{"rope_fraction": 0.5, "attn_scale": 0.127, "extras": ["local attention windows", "paired heads", "shifted keys", "gated attention", "capped logits"], "schedule": "wsd", "doc_mask": true}
Each number is 128 + 24 x the weight over the matrix's rms, rounded and kept within 0 to 255. Layers, rows and columns count from 0. Numbers have three digits each.

# layer 5 attention key, 384x384, rms 0.115, rows 169-191, columns 96-143
117119136093086173123101148127162116106123114039107176104137134092121100110120110122134118123160121189131144115109106113151121134108138134157100
143106118142104096137130101155124151142129176168115137143178180113107089123129111148133111108115145122157166135114125141157145173129155130114077
120098122112173081132185150113104152138147122141105148129102151127114105133139119114119141107111121165159103093155110088108137152130116131106119
156160142140145136170075159122129142121123156141113146064085100113143111107117101129146142099115142151109141117131109130187126088095112158136132
108100132136117085103134143121114087121127118101125136145073080110120091130146113131143126088138113129103094160123160166129132135151106133109101
133127129128112146130072133116157137082131167115153124116095169104111129124191126121082121107103087155129141122115123137151120131134133159126108
109105163156106143132137108178151159134148120172128155088119131140109147131132134176144143128089113095138110141120113095155108167093136143109171
151126156092087185150130140161115099140119154162127098199093081116142139117105140101149104083134190130135094099146173140136120129127114123125148
168108099162123099126146118130112140147116178104133121131071137116109170140155114116065179128161134110081122140161136136140145121154133115109142
113146107154120105120099122093170077181118143113127168060147105144151164176172139124118137145170118110140166122116080176135110110139110086082127
162119150132106101134132114134127095153133154170146106133135122128097088121116139103081135143134128143159116159152120114142118166112145106139140
152125062127143117149145132161142120153097127131113117174094164151143137158184136156167146102121173147131121117089159151124119076122131121129122
116153106097124123164110136089129128132112167204119127138114130112134203150147190108099112101097103137096126151122129096137110144155143132144087
146169112137169141155140136114111107124132110155121125109117091142127152096083097131137133146120111098133120106149094094148106118147136119117104
149117131080131096120128152150169120160111154115133118100166149097125124171167168113142132102115116076116136127133102129134134134208125102131112
105082124122140111119101118145137179126156112088110145108096131122130076100135132103122156121161101112116091132135112169058138092128100137153123
116144105118141158157095127184172081110148103092135108147115148103094150136160191131144123132081122145116153144162139099168114097171141126114141
151131149159122147146147110120134122132106131115170111161183099118109129142122085142110113142088157158139106117133138116152133134110154135097183
129133165151104112129125116163144140091142105140111111108134159142156118102129168150139131081130108117134157109122127178146111093123109130125138
114145086160127161061078114109109143149128107120122137104111137114138102136177124127125105103136109070136156119141117128128167127096147170121134
148112136111104120108114178115097094135118139115173181160130122117108102144132129115115142130093121171121146127126155152159142153129126140119137
112172111137155102100120156148167112111136146096141139157143157161142123129114109168125116105132122100128153122123122131118122146128116151168127
150092100135136172128147135155099125104128162106147132145150074083139156131120098114154144115116115160131091142108120118119132114170117102128132
# layer 5 attention query, 384x384, rms 0.115, rows 170-191, columns 96-143
131168136130095101106138151145118128115151123117138101147096127103115161173130129146158166116131110145159104130137126109123115160139095132133126
118133138126121144133127141137116136131112130096135118127130175120165133143073091076117113102085170142146156153132157128139119114108126117191111
126096154125112112164173124156188149131102122119101128089126109139124142131116087114093145133124129126147128119163076114134119123097149160118127
128196151122126115132094127111103122126115119141085152133141111109133142110154092107130101130144169124137138129116179141154171144103086128136127
131108112128111180104123074100122087137124092143122167117122116140115130153142112159121154129114130140086159135114087158116137146065122112136177
123120132178103113142126147106127123168089138143109082132132131117137131123103124138116136147137119127105163115107107159137081089108098138147102
165081122102146100140121112137117103191130147101133173123104146117109113159151107133160100122129134148146137146133146129119105085093129131121147
142138105125124122148111149111107133133127115117081109134101095117149092125129122132147124119156131104126140119165118110109159162161137136106145
131160172101156124117153093128133113103117169171128128166144130134112109086083148115128143155111150152134131087136114140089141089139129080121114
144106127112138116151104103137107105102109163139105182150123150114140125124104078163142116135099138125105156088164136168150147168083100143133149
117140171120110141150130128150154101148113166132120124106139116138081136096056148132149130146124156119166154112171127120126133122130166157108126
172107137146143164146087117129144100117160121125123111118115139120115092099115090173148140156122132106126140115181123147147117144100136116157162
091129126147155096114107134112159163096145109088140149092158111178140135171135141091143127168121099108158155113145110122126121141135118119165087
140143127147158109098097086132080122077129125141140129142142134092134114149098079092112102150093126151139121143123108149107141124103154183119151
120147150156101097076078130111145153119104152147118179105162105141119108122127117122145117131131148087122119101133136143127122164158140141122132
069129099121115131128087115121127143161136127185121128108116135182138099127113106133130152079149140124183135151079135166122143097153169172145096
161129123106150093106166128160142133126149138131130140147080137154140117109119152118099101090117114107170152133100108113100131126102151098108121
094083131117111173123154147144154140111159128131095142137163156146097085141152120148091107149154115117177120083090165092144118126155127077133116
098116134157146141132095118089140111117145143137145141170117098097143157101111100160128129130112141129124112141125144125128136091104111146147148
147111097118126177126121138118127138133103134105111180108116129132142112141107126123150094098159160134127110089152127127155133143113111140139135
140134153156116139191164102115109145145109138165131132131159136101141162132128119132114142122148118130135129090129120158138142135141093102192103
163137089091106113139160132111110130140149133156118125111141191151141108136142158126146138118090109169140142134133144140145145177157114141114092
# layer 5 attention value, 384x384, rms 0.114, rows 96-139, columns 96-143
134127158148201150092132164152107157095093118135087152122154147130119144131117149148142132101141104152164107097149058144154087142113149141147131
155166123091182116146128137149144141164183145127156151139060140111121152114164132130119100172114141108148101152144117102161115138134132123150086
115158076118116156128129126116120143107144168142147101074125087132137081151117079167116122158075129149162126174139170134102093109136123150115128
142084151140127089171099139144135106116148157090113129149134097113101140157144138120109116101134162079159098138211140105148147073149137141126033
117123119118119126121123139114117118112149130083131122140107089113135187169148134099135090140098116165157131183136095117119112131122183078108068
161139126113115135118104102149109146148119139104147124150146206119139133117092151131142116114151088163137145059115138131141070128130131141137141
083098181131103151140119172153131142130169100174132077151147121055138143139135135133093114142142151111162118124137157111150160117135113157069062
106186148157173128134089124163150130101095122123155082159127107102147146143152158128163153108101135110110105163100147136124082118175103134142126
163069087108131133162125088136124116159124097111119122183176098136146161140111143133139097132119142141146159136141135100152127116114120144189101
101133145138142173111098096129150126109108149120079148102151118100137132075076091158147118136112112204160141128158093110140114145098122150132107
105159129101102141101182109109112122129167123153205134102151134184120152110138096116111145139151118171107106094102102116133123145120106097109118
147177111167130153133148118124129139132116123093162126099149153114113104101131105130113124133137140104196138126144125109096161128149142184127126
135111166138143131063129172169152166138113102130146114089141123143096145140140150143152159153134140109114147177135093152117105082141109177123127
145089190134131134162097110098155116117137114151124150141160136177138129172102134090128126140160170108083126149108088122119114133150112142183139
130072133156137124114109160148147135166134159119111120094183098115101146090124113137111134146109123050123135138164128144101164145133134100138152
152127131119133112171090096123157137153119123145131136127155095137172128129121154149162136166158091147188122123208087132110078080117151117096139
181117096133135112118166144129115134150140118132103131126131131139129148163095170139141127121139089164096118136135147121108137141172116106096111
053122110116112132120115132133131111126115146096156128166112148119181148117135149183131145182143153040177138147148141132144082123162176089103139
090154122126079176125109211134145127120133127120109110152151147138148124114187111113150132107121116159209132150113129110124128159135128148135087
173115127133087125119104174123137116099088133140116133122113134096108117077094116137150171171102113134154129132124132111162147115146096180129114
123135172139116115120100135140140141128118100163134151146089084140157097141156098132141140108111087103180130132133137148110128109134135170101131
100095101142112114112136116166135144113134100079107109116181159171135132105147106151097093111152169116116084150142121112127149144137101132112176
112114130113130168108136114159107108117143169140168092127167112116135104106165138137126103133132145102164112184097123161122137104122117106125093
089153138104129155159157199101114118133158157135143118104174137146136162123146107140119118125101157145069139163152139123116106142092116111102188
156141160138120148123127167126149162123174104143165125091114189119117157117162137092100119135132043104105080130089112089124135141151198097124152
120160159181182131135118113140131108115135141132117108143114083186125114108123126097156084131116118141105146108104133184095123147140146137172146
079104115160089130123128076112125108158099091191143153119076158151153119116153089153123145076069102117089107127135110145108107146109123171108165
142201131125119110126090194120122113158123127092128173125069123152112155138147164097151128112168105120138126119127146108143167147091131144130117
138104091117137174086074167091095131111170167126133127155118144119125093092153135137143154146109132140155116151149131147139101114142097096088121
136171164113137167102135104129096138150145122106115096113170095101107167121151131129143135115079139096137106152079111138134155153137151144119106
060125130122058161130114103135104169113123091130124137130096128160133136137120165122129092104133185069121143175130118107150136142125124154111108
138146130140129134149102061114175128142145107134113133077108104163148126105152104166167116154095083102146107127144090106104095111121095182120127
118109104126122159151093100116125175141126155154106171164088089101150077088100068128113154132135136151118157156133149088141084142142097113103144
157151125189142136137082144078130146119137114145135125166084113097138105128106124136157125167135144115152173170131135120117148114118116133123172
108117154126153130141136142087129137171138118125137154127110160114122157127129099155106128131132083122155130155090100159128169121167159133094092
143068154153178121180151125137135165121118128166114102137076111126119107116115120081136143116120130117171119104129146109115094136130137192104121
136087097135129163108142080105154203110131120116080124143170135091143147134163154138161099146173176081126087134115115113147103141107114134155153
101130107129122116177128155114164132115137110119128123170125114105164155098088162135130109143134144096112181107123103160119148118153150142131192
124129072110159107097123131133103117077097127125140124125142120124133109147133128097125158115164125197130144148110104188163091106113140187103067
174125153137185144125121072093130091163173114158098144157133162140132131118134110111111168065119145174100157125100122148113094112089103156109088
108112122108144127114115091076119134103093112114140107104078158149127130126107109141105147137137173157155123091139161127121089125111107129141176
109103091133131154133140087143143107112133195114177121130100121129133140136118133105142135125140134140130129121125119184077187106147163100140103
130101139117156109128125183139178126124121092139143161198100145136157068166127106115121118148156073146113163102144116127124104115119145117124092
134079118126141119161122087129116160137178130117175076156090124185134173117122090080135089115130108140134166117139146107127126132130126153116131
# layer 5 attention output (transposed), 384x384, rms 0.107, rows 96-138, columns 96-143
121131136110098116138143160123203141141124110081117144091124124104154127155078107154189131117112106129118136127171121136140122148124130076152119
162172125111109121081172165126159109113151139103125087141142125153127097162172142111160116138108127143148116150113165129164110129161104113108069
180128145133126152116176141156103104116143121119129109149126157132137113113141175149124136139149109159122126120168111114139152122093087117126144
101110054109115166127168127138155142136094136154127094106129101103123150111107137131148093135141099113167126123122103143136086132136136123142115
130131089120140122138115171145098140135127158179160090132168102181067125109187137099122138130140114071105109126115140131131095155101100114151120
109091138127131126153093119126146165139131138135113135103118113168112116119161117150116147102125130113129132133130114149132196141154127091171103
112143102095070122129125149110121141070127121130138111079139150187099167087169135172151109092127081141110168103123115140155105075121120132116123
109131085115084129124115091128123116112125113071168122116104106132132138129135102158104101121145128086133112085126097131128109170160166130104101
125129125102163102149142131131136153105121153143112109132156107111161109139146159136123124110149110110104095112096091134109175143175108144147123
124148126120109101150112152149081104152180137117129188146130137140062105164095128140137175126120076091130126063100136134133156117165134139121169
094137116130124172117125139124134179149171127148164107119142152076053149118136127156147128117140192156156104157174119132107120095126164140152133
146102124137109157087131117119096121140116115129121151122156159151183117128187157135081074099109115135132153125133116159117133139108101153095142
080131104154123145109144141090136143122169109156104176151113122128106123069118102108089080144107095129177113110150116176118122128103140091120092
072116110108135135133145127145115125101141117165119120096136105115179113110080142113106089124153128115134142145171136096125138146098137157075118
129167131106118149125158084158071127135099137131107185138124154081099104148122127170115119122113118145111098164149117120121140185147098121171058
096077083133129126143123140133126134129156135144102146134149114069095102144102125086108122158107115110102121109130096112097130099149158100179115
143119123104109136165128133145127159119161112140159140114118121117119110106125138133114148165149148175141135117130076122153164186132131093153115
121132147140127100135129130164111142096090149114137141107119138151108118127119124172137139140134107126146093129141160132105154146107143122111132
111171113103197094168153113164110134112108108122133119128124127129151140127138123121151131175140121043133131108096124162114102095126128194138121
138135116119163159138104094118120104134119156146129130121133133140116159169098116104108157115105178096113108125154175117081115116130122101145148
152090154135140123105074130144137110097140133138114159147140122138150104109128119118121089108162133129144092125128160115131087125150134099145120
111107125122139105120164132147170088168073127162120109166132155104103101120144123157168161136174110152093161113157125132134107109137132153146148
097134108132155112162110103159153116134141133160124109154161122116116209056187150133093118068091136114120072140123159106139111073136158144115139
088126119100141126080086117121131130129140129153131121131093106167139139138123093112152143112144154155123123151122124146116114128076129134088115
118157103163110135128117136148131090160153147062147193154092161136177132159108104135121136120124118094138105163172121102150138096106151129154078
119122123153105103112143157138152111171104144112111129131117138110176161119121123147142132144185128074089140149125129142155121141116166143127125
147162157125139125125133127127143156142139135148116180134145116115140113085129133124141116140165119150124177127112158114146067119075084130128166
163118141129136159107141149096128098143176136148153085103132141137148185099156126122115128144128166086120122175133100073148108071162125105117126
111149167136151132136137126157138118116106128121130137146133173154093136096119090110116102113140143090127103111137162134129115139111101107088096
111131162099094109166161183146121111130135135122151116103125177118103096120139126202152126098123128125135148130108146120130111125109153111131139
184129117095168124117104146158122127141144096100134122125131148116130099127146130113134115136131130155098142172124173120136091111122134138160131
133104121163145076114152117121123117089133142085132118128194125113183181149132154157095135148124164145100138143115112141123128104160138155189134
176125125207139113133133118091109142125141140092148169138110154116187149151106146156106137123114138176099176120146170110114117151111125168148162
179110115130153124124152128115083100145170090150166132104127146134151165116147139112096156055084156123166156138124128087071151130097133171140127
139141087133117146152131159102161096195142093150131120126173117171149120125133145125150110113163116159120131165099111131129151104104141133218173
160142123133107109126121105136090121171114119122111118146140119110121129111128151102143099170073150129148151143113125120128146127108109161077130
156168135100102116163132098125130098125156153120040133133119148094079164143126165112173103102133099071155162114098156128100139103135143131087102
163128136096131097142132136105087114119116111145128113120104083126140098175103136113089159124155129123110126115142164102119093143131127093130092
122099112178139131169161128113128136134139112118149126137153164144118128129134163127140121151126185122152105119121112132136125133123134108126100
111103143165115129148112130150122143122103096149119134140143142097147161095118115134142087128121127128099170144153155155136139091156121159096120
158120120157148118125104151161150134185136117123120098125103124120106143121162154102157178135154123070097147091156097118103106132083141118116151
078205150124119127117126102067153137095129105138121104093143099138082142094132146153121166121135136116129107166194104132145130172145138125145156
146148143186148093139129097106103117138108139131118123113154078138135129135127104100131121118112093120105124111153103135109155150101162106154153